config.yaml
n_head: 5
activation: "squared_relu"
positions: "rope"
qk_norm: true
optimizer: "adam_atan2"
seq_len: 1024
Each number is 500 + 40 x the weight over the matrix's rms, rounded and kept within 0 to 999. Layers, rows and columns count from 0. Numbers have three digits each.

# layer 15 MLP down, 160x960, rms 0.0804, rows 0-159, columns 768-831
514505508437488541511480510514421501498467496499498460502534503431444483508525507577514502488485470504493537514461513480567542589501514483486564529473464493482547506449482487510592533397502508
507439570444457498536479551527506463401457539508570515542547467478512515550489475448543506429530507512539499565545487560442498512510501513534555544511486496503534499458554486487438497531528513
520494570479431517482494498509447462478496490500530496486433530558528455449545512452477504569497538569481534476508496477472568516459507531524517464462485473530552523492501488575483489500534557
533475500532501476473502467557506473513520480479464455477470495521477451415500580457476508525515600547475526542491550470398513523469561469413466535447499560551425504523496567425491496512496482
520523508534471473527440454449505484501532510457552490467427514545423524528516517399480426554457603486458471527505527483490417550458503488489533520515480526500563466517515507539473507501507487
510476470439472423524473553464566531428480485514494471511550528492443573566504423452483533510503517465464513572515522497556485493541522482446515506519450518471478475556564449481480529478493528
520437490491535414532460538500476497563446478563468460509450458465456506555509469524529454504517591576508490512458544522601545512512525541430527466521493497527455479513494526519425564488509509
525447426608521517456446496549512532460451471463539468454521473530488490349502563470454484503527530511464495431531517505526513540488518513490507481491486581475488480476560522480480472459457491
502512516495471447509566495554544583449539518534498485501479558517500543477460506491479456579456515478440539499538506533516521480482459525610478447491487623500494525528464457443516511495526454
485426522492482471458500479560514514531455404577554502509533492437479479529487424527416493525517484572496563490543497484515516513510465466493464499507470488476565537467575506384465359467580525
569499529478540496527489556559390543531565491496412491565478565468462527510451444506552593454523475597494440398467480550460421558521512592508506472525480447515466497508453543452460575524446491
440499527518477480538455507462456504461536573512513528472461468472503488522556483545514444525478516487476469539455535536505579441503558497534563529489470486491549504497488446467448427503501473
509496584538516470551427439530496474493521535514483530545523527505453507503532461517589488545529490411566521492470484472574575517536444500447511471524531527466499538510539553459493485496492520
502536528448479521538538478493492483522480539472534475457515516479535485563492560427487445478565503589495494470567472443428521542524508436438540472518486486543466496513473561478479476501490473
549484523554603440546459488513474536499501537471510535495480553489505494533473548592458472498505481507514465527534553509487524493544476472514541479444429462484555473501479523530603539542535541
516444477506464548537483510568507523442409475465528466458442503434421515517522472555431460453511512486410486520453488475497495472487414563438460483488501491553417505463509507534495440506508554
488535515525509544473482556478427562563508451519455497485505524510480500443468560442504492511453578440559484415519477483445569475470533468501540481459509520558575521425492432529462551457544481
514469536467474584481498478553454495469562483517463427535493490524439497562487547509513591511474528572475502548491486548531557493461482538453495514591558505504440476558525523581550485555455479
459524552466557493541470573548493581572529485502498562451568496491459461448471405480477433482523502484539484442497472476558509513551442474488489501489498420500513497481513524499508493521452550
549441567524543483503397547432526544509442500521512506511515537539515472588577498496520534491555533474504453571440525537545555501538478477471515551615474515483494487482503551442520553431489571
462491516511523504545426440510476460570462467504485540487349545479509541514456487554517447555470463427501492545485467514476550483437448504475431512518501505525499523493501480409468495517525446
546520552505499473521558539506559483539484517527558496533470531538486500569510473524502481544506551526524459500497414582573484512462564498472478474558490520553490486556465423530549493514538496
419539467501526414510493464433454427453495558506487525490499480446436497539476490521484536518519542520476440402551473458557474536521485503499420474505492547579474505441547475529493531463560451
538442539504471555495530524455507472512536434475457467517475509526455504512418452488471493520500481477521539510505502500480490457507495476589491502516539447486467511468510480502438542507480451
529550583521510502514520518520514506569507493475481419486546511486473490466455474507547532484514534553555536513555481461490529464492538403470394506479419471477472533601482509504545452539482493
519505459505468443515479507467553547477476511504515436555558464473494509558464490498500443417511472517530528508523489468466494475485551445538472575524482564431438510510490533420459490499496455
508539518568552535548531478492518541439526502481447500526536453489473564494440513505505507493434467473547406514482467512531522557529517467494497463493474515483466542404473526536488541548527513
495508467489437460486511505535516508529486501537487522440503473582468550464560435403497465465517432442523487516537522454515480471483518594496512496514468469476455554511521451441548472443503559
598498503502505574468493539493529630569518517475482466496465525559446505459513451497497479561542548483427509434495487506590467522492515517485551465572544519473470528429492577546559444519469516
534429501526477550416492447515516524444466440459488507499523554526494559485547508489535488539468477415492543478504534520508496536431592398512550482522533521461475482522427525457535598486515464
486441484526513478524471535512501463461529455489475520513497514545497453481482546492489542511462480456536502490492425546482521471501489467533537487490500473431516505546563540447520517489472474
531484605422511464495551543539522462567556477548483486503551453529440495518500492481528502492427491462511531493486497514559458520489479551496510484460487416410444559481480491457487460528540508
559532547455527558492527518486536516462515492469533549512489422456475457478499448427497428593518475507498494496470537581446507553550501519439517506461496482523443443482487471531501436492463476
546528466514500496541527482425435479412528466493561519451503548490494505525597491504513502509531434474461473482548468538523452495497481416516544379562520427480500493505498538567507415535449500
547505524466447515519433502466466469515495593494474520520505470438466485491493496511507476500534510539514440530463527489476459493454471515479501514489478504477474469451428462544558523526500541
510554523500497458499488453537480489511482468530567503560530528475504496540483458467499476592509509508538529479514512498531555529415482531478458492555537476522533529520467429484473521479560466
561470476557499524523554549503489520517560541489488515517607530539452489504492513563492543460513424366522532527474492501521532447488512510518502521518557492477572508499464539526471500509466545
449531544481432472535478512569517470469521531465497502534495552506523472493520518547500512468600497492564475508509475546530519461450449479525465525478524565462589544519540459474477471577537478
533568475434550499464536483537529476460396515480539472572508437502562489540538521465493423522524545490489518548463530448540484535549510571476486515469452479552529488514467539508479511479531515
487541535514512500473509465454510454378571495498460518493496554566569476517511482540454383455533527484485525471476463516505484483539536496468553482477462520501462483554533491486535525516579510
557528495456473481494458574480507535529552521505438452508496504474522515522533490437532506549517459497499508463524536513517438512551535521500477452423509488519423513401453510476483470546416515
463538417537473511435479501506490559510489540520496566480571502492399550511561548426473554535381480500472456548534508530457529413523501426522450463506503490540510447583452481448491538482524511
449483538501498554506542548441446452530520554523412454431464497503514469472486546446485460491476500528514470537490547548519494475552476536489514496487491443515418509442532513514467500505521565
497472526620473543512521485514522499428458479523462492538516466523530535444434500447505501475472528450449470512471522531511582481495516462526550465394492528516532515470522504550464548525575548
478480497427479535500509486508466476534525532511500495438516503518534475519474565492511535521475519503455513496494496458478457467483502462453428501507548494488467515527516542490490516518492528
539446502527531458486469515502423566537504494504537522529447582411513461501485481485430487536436511417530524472505504595482495545516503559477526481527451562513552460514499494460511464523517477
459439528531536575547410474481445459501445464487503506438512481560475580508481514521495486563436477487599447474497499514461457495614472511417450468483469510502464524472511500431519506532452475
566467466497510495440440493458566508488481501408503488442476519461476553513492469444533487546409459455468498514475497513461486510546527561508529506484466505522469498483548480494459534548526480
532446495510486472485478517514506509546554404508530472514564442458466540495435545488500448499504464546558504479555593547484486520515519514451502565496460525492543474574499477541562513498553410
598448488479521486531464458474460421505449522522501468510458518487538484477502535549463504437502556481454479522468477414591577491467446543494482472469538555534526508494461547542503484481467501
508490453414598469480613503495534490474519478483498551554455505426520483502455531592579526513560561613535543489523561549549519515512534498512425548516557469429440535495522517531527538473492517
570517541487463485511526430523391435529518513491579492458529503458473528494496499461500551561489578490534521548459519523511487523448585522535462488433446523502465520566560461472523516443557509
482492581508509499535502505471536561516532444489438492503540555558473477541504480561446455489454476455568487516517530499434491562522569508483536472491527445528506508498383456523538589560498518
506535529566551514482462452487434470505507548483521486489513457550451490471474505483512573479502552424524500531519527496486472572503546521482504522439468564525483445524540498505566563440491469
544530498504515554487584523502489552456478527538494511515547438533519547433437509455524552435505541469512465458533472510556488437510523521443501474506560546551527510549560604513514512467443536
493430496541484464454425450523534506440426488471487495463536446513474419483537544545552473531517413498507550581518451421531545601523491533571527547472510533414464506485445541524498416511487509
446472494476510473479529426512482516502425507566474538504441524497518517513501501515472494494479429512541459495496519490456495508501516582498510475515484523484563466460503542441471613497508450
493491550474436496482560519524487488491499469499486523497520479498546527457556452498443453497508474427455508507480437462504457490493468510566508510531497518455548503505519519443521530435490447
480577533555457539528526468464474442531419465481587500498493464499467502487475392456430513449558466478484496483457518451564491558448470557508472465497526461425528507449523485491576465541492464
477401397605522474459509469519540483518546457481488477499512470471474468467552542476536521567475614455517492494483512445491443577481491523524445479475498491467565514463512521497468431458443493
526473444451532530520478498499462512502509602572514460580551558527508552507497463530548543520530508512543505494487494451502516543500460504514471533423479517521416510485412571507548497559510472
470558421483516563480486529557522491492489513485453520444521481455411519522496494522485469472525514502457425533440474517503479476488536534483574518506424493516559539512431582598502508516522488
501470451586446515483550466511448466522479492465477525502494466505449535452609540531463552490503523546519548499503471571554459447418511489467522520512475499484561535523495510503529461552528463
509549462465462534458517514478403548566441453548589519479523470474539558498500447558472476423555569560469539451499513474576456589527489458469500523460489519504556484496547565512473562543485545
544560456458475462497543517493477483530505513550515461542547483508537529417525461452453562517485529525456502467497524530494531505450561420511458499478512511485537461541521480477475518491491509
484471466442443443527525528493514502545484501495443485447454455486483490447474556522522478457529430480480527500493451474510491494547544475485510528486499539406501501566472466517471543487504546
495501521471496456504500584512490543507452510524422481584530462434502418495509566448463464520499475471585548480490517480542575491539482442515381507499480508564487501449501550498514504507504486
439478460615629542506452528516506526559497512477551578444502488526515457452487458509478478466464537457442523546476468516537489519541527497471529524509469446509504504493420502463547467514513459
488494444481450456469498500530454470531491520467523537530477535471506515428477463490510485570510531515436522546533484534529540494557556474453521498452515555471560477489516532492482480452545480
537491545513523530499575546530499463505531470498483567470542503520514416501524544494475524482452548504537508544529451538541514574509503426509502506518468476550525501522481576510542495558482533
448493497484559477496502453507465554412518483497430555553529449493472462518558503502489535493514458600481515513507500560490504552483499522449486505505444491544506506467503506474559540460544518
516508538501515487469529454510495465544534601422491477551552562492539524442453472468508499544453542509499514485382472518500473427615437487535480498537618500463538476462499516556488469533472454
499491569478454414499540564527535549467521501470550493557544566488511495511464497498495463543507535491494466453561513508563470515463409437465522575542533499505443449502521488492552563567528491
445466515511502517485455525511413455534508441507446570583495519412506506424456503518474532531521508541466507495538536408498419575483440490554488458445476497561554521532467447481513489480518590
510517466489482589491445590517483508601546426441464471439462462518525519488584530428538536519428543505497551506508552452498488505495463476500513518470529417499428507501482524497554462462560500
465499499482499513516490552557507555516528525478517479617473546468485542507499509589534491553562465517485546615480530526529480490503529497525481461485458480463535585486527460490516512456489501
476484438554535443449526592525530521458548530480582506503518501463455500476433501517452484535489544542461543482494452442533520447514468473532547509503476485518483506503418477481494551475503506
542484509551580503534576546446377474487500529504520545559431497451502489443494489537488440504425511529461500578468505473495508475505525414520450461505462413579571500509363491493471460465470512
525462471462485437518429525492525492466490477489512465459462472522491512496415496448521501417490482475410537544488506551442554460483468543523582498478433523489536489420539494507516505511550480
458483527532511498477496505455554473507506485548506504454513524524460503545466421532500521475477442451467485523442529521503516439490498528467495479519462501482452522541524452535615542534520541
493512491441477498411513541522537534540532460486512474503441631516540560511488555552480514480549451452498512523415511538525551433465475450505571561458531537537456495512477518511497485504497522
459520533563566543444615433499596598466515504482461564558489485466533500546485417486529484559533495497517480496525477504465494501463481435494559530553445571545521509584463547496532414564482416
523417478478512457505456479482496508433518509478410475462431527424556449517483507492478466542527435508505490477519590494540470441493477381468558552573454439464568498498447501438480505500495409
490538461417548521523485545573483488473447519502551587554493523507513493431515498473463540516485512506470529486551441545564447450510502485527534505497514459446418503529495542575509548558514497
487421501489441546528500571461496482530455551506551552470489491453508469456507436495561452433566533522468496551504534523520497517518557524585476539562499464509514496438465519447494533529509462
552472461584649532536608528483436554491550537482432468451493393527464505505508504462486562442491488540473457526465533571481461508511453522493498467463530502548509472495474439456517513480461473
476481536456446479519510517457496514426462511488510469519535506559528424466535478470541465473516481466449545538429525484575456502461526555539502453466484508511620521482548452561450467514511549
451473609489412434462571506486469450520570500528552525526483459516532501501469579512583518487526476454512498487524485560498559494492489518574469538442496497505515537489436542528527520517484569
459551486486426533493465537546457421460501520519545493528522476528457513470541513547500500523519513525540489451474524595510443533481528409554553497453512542486519518517434457543469515516479447
461519497486589497527478466540549454533533507499580556466486539530446542448453554532516457586525412585385527547508562551485418541460551512544499453490554516463520503474490479579558541518517459
483488544515513480535492514533543484519526491509515532517572480497501553490576483476522553437460515499507550565506545553486482510446486477541583450547518494433533534470553542511478514493524480
464482568495481534490441510447530523447455493514475506498493518474568526546509464548568572560558527482483530564552512468518492458513498500503490537512579482505455534515494424555487528470564479
568503538436476533513423516500483581594489492486454484512498469518417497482461439518485446524446547568503500477524520516442502507394504547520500470498507469397447529427474583516516480496533529
508569450462520513546456465478458528451489465508493488475418505483449529522416488496519516484441481525513404464486481434524594492476523524572524475527445469488525523501488480460535456539444601
485454455550500505444518522515485424445512480486481512525464507574521520528503552502518505459550429506566517537545528554479456505537576490450495472535491505488416450472506429487454494525485508
493483505497505510506466519522447482515527551481614464444563537481566501515530499488491483439486458522573541448486437565493522523515483469516524504393458518518520523455488491457487506505450465
492531508535481509565475581463448423522566556470475525491532516478497494474562511480448574466548452518451493488492485485519510448484481519553456434549526470530433511476505502453498458524484483
446446536440501517491514509458445508449529450511494527510455399522511532469555492545498427499476540532567546485501508514411489420574462453523484466529458497500454449529487501492486540513474491
523462492519497540500527506491460495540477489502520441532510494507550511455540418521455465506447449485541488502481465485570450435474453465456471428484535443444507482521470467561491461473498409
485545509602558556446503546547512518484428444528506570556395493466485518512452506448463516499544458544555537481522580550544507519513576466506457533470479525533520510532503510478510496497521462
488566396540506478527485519449467501458512494555543466521475553530486534472527486547476501469488555560461509544462455571535570558526504537479508457526498505520486472516514470505552502483458556
468485490451490515467524474606452492454493520558505499459459543471512497450523490563598540478465543597512530530449474514497544513462532467522418580484471408481447494496499531407491471506527497
482479527506564439436475496480528505553480500533404542574542488424479455553498462485549444514520546544557508526537485471581543527486518469455559517565508512473479507521473497551522469558570538
497462510533534478448465538540548507468460505496490534542487447552524540485515538500560510492553525523549527487503558496536509452516517415398543530494510507466498473542537512552499505508496518
530485474535502508476505455493596495467500422548438481548448501520521559573530530545549504532496474454412530495534548451445539525523505437486506512521529491513421492563457516436515613492443463
483534510489502483526471474525585432565523435477532508459440509526496499492436466482520467589517501457530497396512462545442468459500512500501477468507476519474491511571530445475540563586508501
488483477441483517458484550497513481449507480511542547529548540468539547585500556526576459429538499559532539459495518558514575498457568458495463554495526522445477510421540460514567495469557487
560427493508527454568462451533484466597453477481569510599397439457487541504552503507465548485458482445506446494523497486530491470454538482521454479496483518421479473495520501474442425535461468
530551498587508515423530515458568512545547512540420497519413495548481482521510526432522485511501491486470573444563464513490498533492442471566603428455498525480486495445531407522460539518491495
488482438520554529536482470465506511515531509570520506499485485558448498541464578589526550419426456430573507514602482533516502443528420511497437459527474546486478569496465466441538514465524526
519474509492539499458530434485501523526530475557568559523504523477460463465487462500515519563504476501548500451544524421475552502478444483540437589480461481493418473518542494578485569501488521
447476462458552492523540520522475553410545459485480526518515550547427479487506488495518517441520477545455456541523494504511417468540443468546487484389514501536477520502483462536501504531440439
497444474513545482463511555497494527507476489491457488479548453544508478452503498493551548520513528462540491466480576477498465497479516581562504424517509435624515486432534603500510521464480506
525458439521499547543464546467454446519528471489348448554541573412457495404517524455495489514507467522485517526480461494475560484475479490519515481475531508563524526517507542508511433503442470
518547499436529531478520556471506510507484570537493473476510618479450535453522467525447498511449550507440492519508463434553457492471477572525580496472520504504462512465506491494494481497500484
524488565545524505462518489494561541541523490535528435459508493498409524536366481509484469545601469503497502503534531533477541478542558563521494507558528556552520498517559576448528599539510512
428494501532462500534471516537394547550524555460509444455449549537454421473496486476481488534431507535463521435521498480446494514524473508511542510507457571517564504448513559562435492475480473
484485496431436461484463525475466470469490473479475509528530488473498470466533377505452536444435518466552464477504519415564465498408520568495473513504547507509492534553516501535547523506475515
497417487500482509498483532464424531610526483510529469528510553461439487477536516509506489489504475529551500491409501484488531472531495522482523532496498481489577523533508496567550507544472453
537526537469488523515409520473451506478505437452486530554469472546549501534509474513489557485462542534412509464520476478491543486499552489479500483403515484546433452460473455477539466536523463
508431484514538512507499498443480437507539521466542486448512531452520500525540482569512518457462512492544504520497457501551503410454485444476524431562523483450490511515469483471581520468441540
512426548461466510521452473506537555489508505474521470518501502524474505502481494563522476528439512447538489507442451495469554513581518467508459511474502418473510459506495515496542535470572525
407565501491529443409658473413524475593431601355461514461391413466518433510522430380455400607532556530474368372487438470444489545468537498501548369514501539508607492496557529453386508469399523
519467500502528475499509491483480509505563479511509449534435523498521445496476473534483426541518471467471516493520505524505515448507540434440545503494442479611477513548488523521458456512479412
542437500502450453502500490521504485540529518412505469551485523530501531474482455517517506498387499501505469519454477616520488526560429549446582506466479509499507495558512474506472476451488520
564470507535592588455517486466455525554516503521508484454511543539493456482512520525551484509519554459482524528547434468521563482510502478456583481471435484531557541437497539470550594470526488
534516460558478591477556486480554584521483566499453473532528523463549546488471530553508544502529515511492479478464483523437544507464467510473538556507476521475538491527451560492565492506556440
509484488491512527453387559491501517496505482505438517519507578534561572472504530566538481551441531471486517542456589535534448482539514492474477460488491469495495498572506507571529532490496363
500514511480539458594489508457562552530481473595441473470527580439455496507544453483485560446456534474437429403580483468496505467451479517497445461538552559462532468498539506425474515493530485
452530449577596486592536493553519493470504531480528501525497498446462489517469499506473436607577539531543483455460479563621436618460494494574536533520474489504590536501516562539497482531555591
508502505539502493514567514457556519466476468537444444471495467525445432497535509527473553530477545450518474435506496499470523421464429510518469499413507452438523477519537501490484577482493547
471509524496442549493513452527602462521512441498447435515514494569491555497509478488495456526568484506552478476462460556518479491560513491465561530485585555569398532452556548528437583502542439
527427480502592598452485469541505410477396457530528555547522449498511583445459476460481597479484502488422516545503492519423496490475510558551469530479539469552525487504466442506417519541629476
472459590498553518516457538475546544524519545501495507529473475591477553545539513503533510442490470454504503461500458584502506428473504508424479568628488507443508505508485483472434488498513592
436496454521538543513530521427531569485539487442549415492559482465515507470505543527503477428421546487506487495485492499511452500492428566464482497497522511528469478539497492514544518550571505
523439509509438515560419553505565439461523449453516513474551508460494522465483452505504499492525441527511533425510480430559483439483578517470405586487534440504483500518500460505538488463516500
522458517539495543494511525587453529500527525472534512518407455525454553480481496476456480500462556439451469504469408521528447482555464529387489464507481542441538486372571497492417572478432545
540487525536473513492498415468482498462474515448479576517536492563550502443505513470572515542485454570455505527472475517519496456490574421568486493471565488470461522594454466519503505519529500
560433493559495548448544549504410537538471503495539472461530543531528387440549480489600469520498541488499514584459531511474577462461469561561478524436472484421583514535491514482477505515546539
474578552450456497516497511473526509456544505554541524499527551437466460538503491555493528513535505528508478510524452458530530515544505560510471512606509523513493513510488496496558497497558552
506496459508437556504539554495586507464540520529519544479464454556436487471434537535575450527476436521506494418484524510574444472496585476550448443537551506513500454485512433493471553526472497
486460488533530508526466518521480513512453495506498465439562505453505547548449507467500448510589456562551482511534435513463520550535471474370492529569524516492528482535448526525553451535509499
489478535568437553515396508503562478595511482496532501516448490535451515467577483515537486518494486453488497487480541496545476531462524514470491449508488516467480492439469479474502484480497432
445491497503513490558466472626565439485507517462482563500522560455568498587543500511458467526480519540468494517473556504469530496526597477458500579587534480561494496500485556533562491498569541
553464456509475541449500577466505521522565458505526511497503482539490454545474443491541511447527484476542503511472489562542560482485484477555503449509480508549504503472562449521525522496498477
504410530520463478531546519472528510568556494490455490464488451531472507494478494491474533518549449460487467507546464398528457470570484498492527564479507561443502512515513466464476443493495486
544434523573515507520496582448508499528558560472487474473500507542513485537466548535465475540495551490462437494467554536485512487534419536480519521473426580405519454481499459464467464501443494
434504502542489533490559502540521517493542497502488467545517558493521515513540496547526510548525510555550480517517542506492446483539419515589565443444474573476436453504467372471518508490566479
501538464480486581517518416458459511549537513430567504516510489449540501508458466477507452505536542562453513461483493497479452532477476479569495498457481469495537483505520492426423440526483509
470464483557405498564475505497462525599519545528519444471498472390521496492461489475520449507545477567545549508551520537494521453523489479500501530492525507414575487570568502502453450429496522
470480410551530469550496528477457564530491478504462487516476609495504536478499565512568523476482581560522462551477498433471483519557461434447493518527482527475552433504527478531472475505476529
521395480530501527515446542494483471468476462448432517491569524471454478448454475507460513496437396487499479485473493472557524496502429561490457521488426425537545454488483486559566447433459519
558501546476486530577473485518533476525499509454519456473539463512502518566481473498442538490465434467497456495520478491485523451516507503425512451495556435497525535526448493460521478499477478
493517463532559541557550421555515501462499481519486496513538444540406482563546466496406476546503480462433481469531444488526484493556514504422405528521511476437397516521531520464536561389467485
502514521456525490502473572511492511544421429503574594558529513485534560420545572509520484498492491486586528479511520461518461532468514553542513454451437543466566524436561473504474442481478443
438488458427421498478487525433504474470445544497470370524483479538522483487546411511504492473448466433432532543444534498489473462522475573525576484496490480470461502551540461497436469450452527
510583481494522560550442460520469514482554489477558527509538548485554496489553504495541507547474527485484504512413514483478489459455567462514545518508491514489498489448545514473556546545522462
492525488520521538475456481487432550493536526460521574555456538504545514567607505484482522507470445516483478526460537487518516458534479555473503492629435496469455523500501497478484471524486562
498545499455502486483543525477522487569465475473497499487561524445579531424582539512499504454547494502527513463552507552497485511518536418497446520480526414551430512520508464491490562514544491
503491488550501526466468483510462485477465522518470503512501480434466547502517488535468507529518523572502487504527560449541444546492500497386462521535504535510496492550481477512519417507554481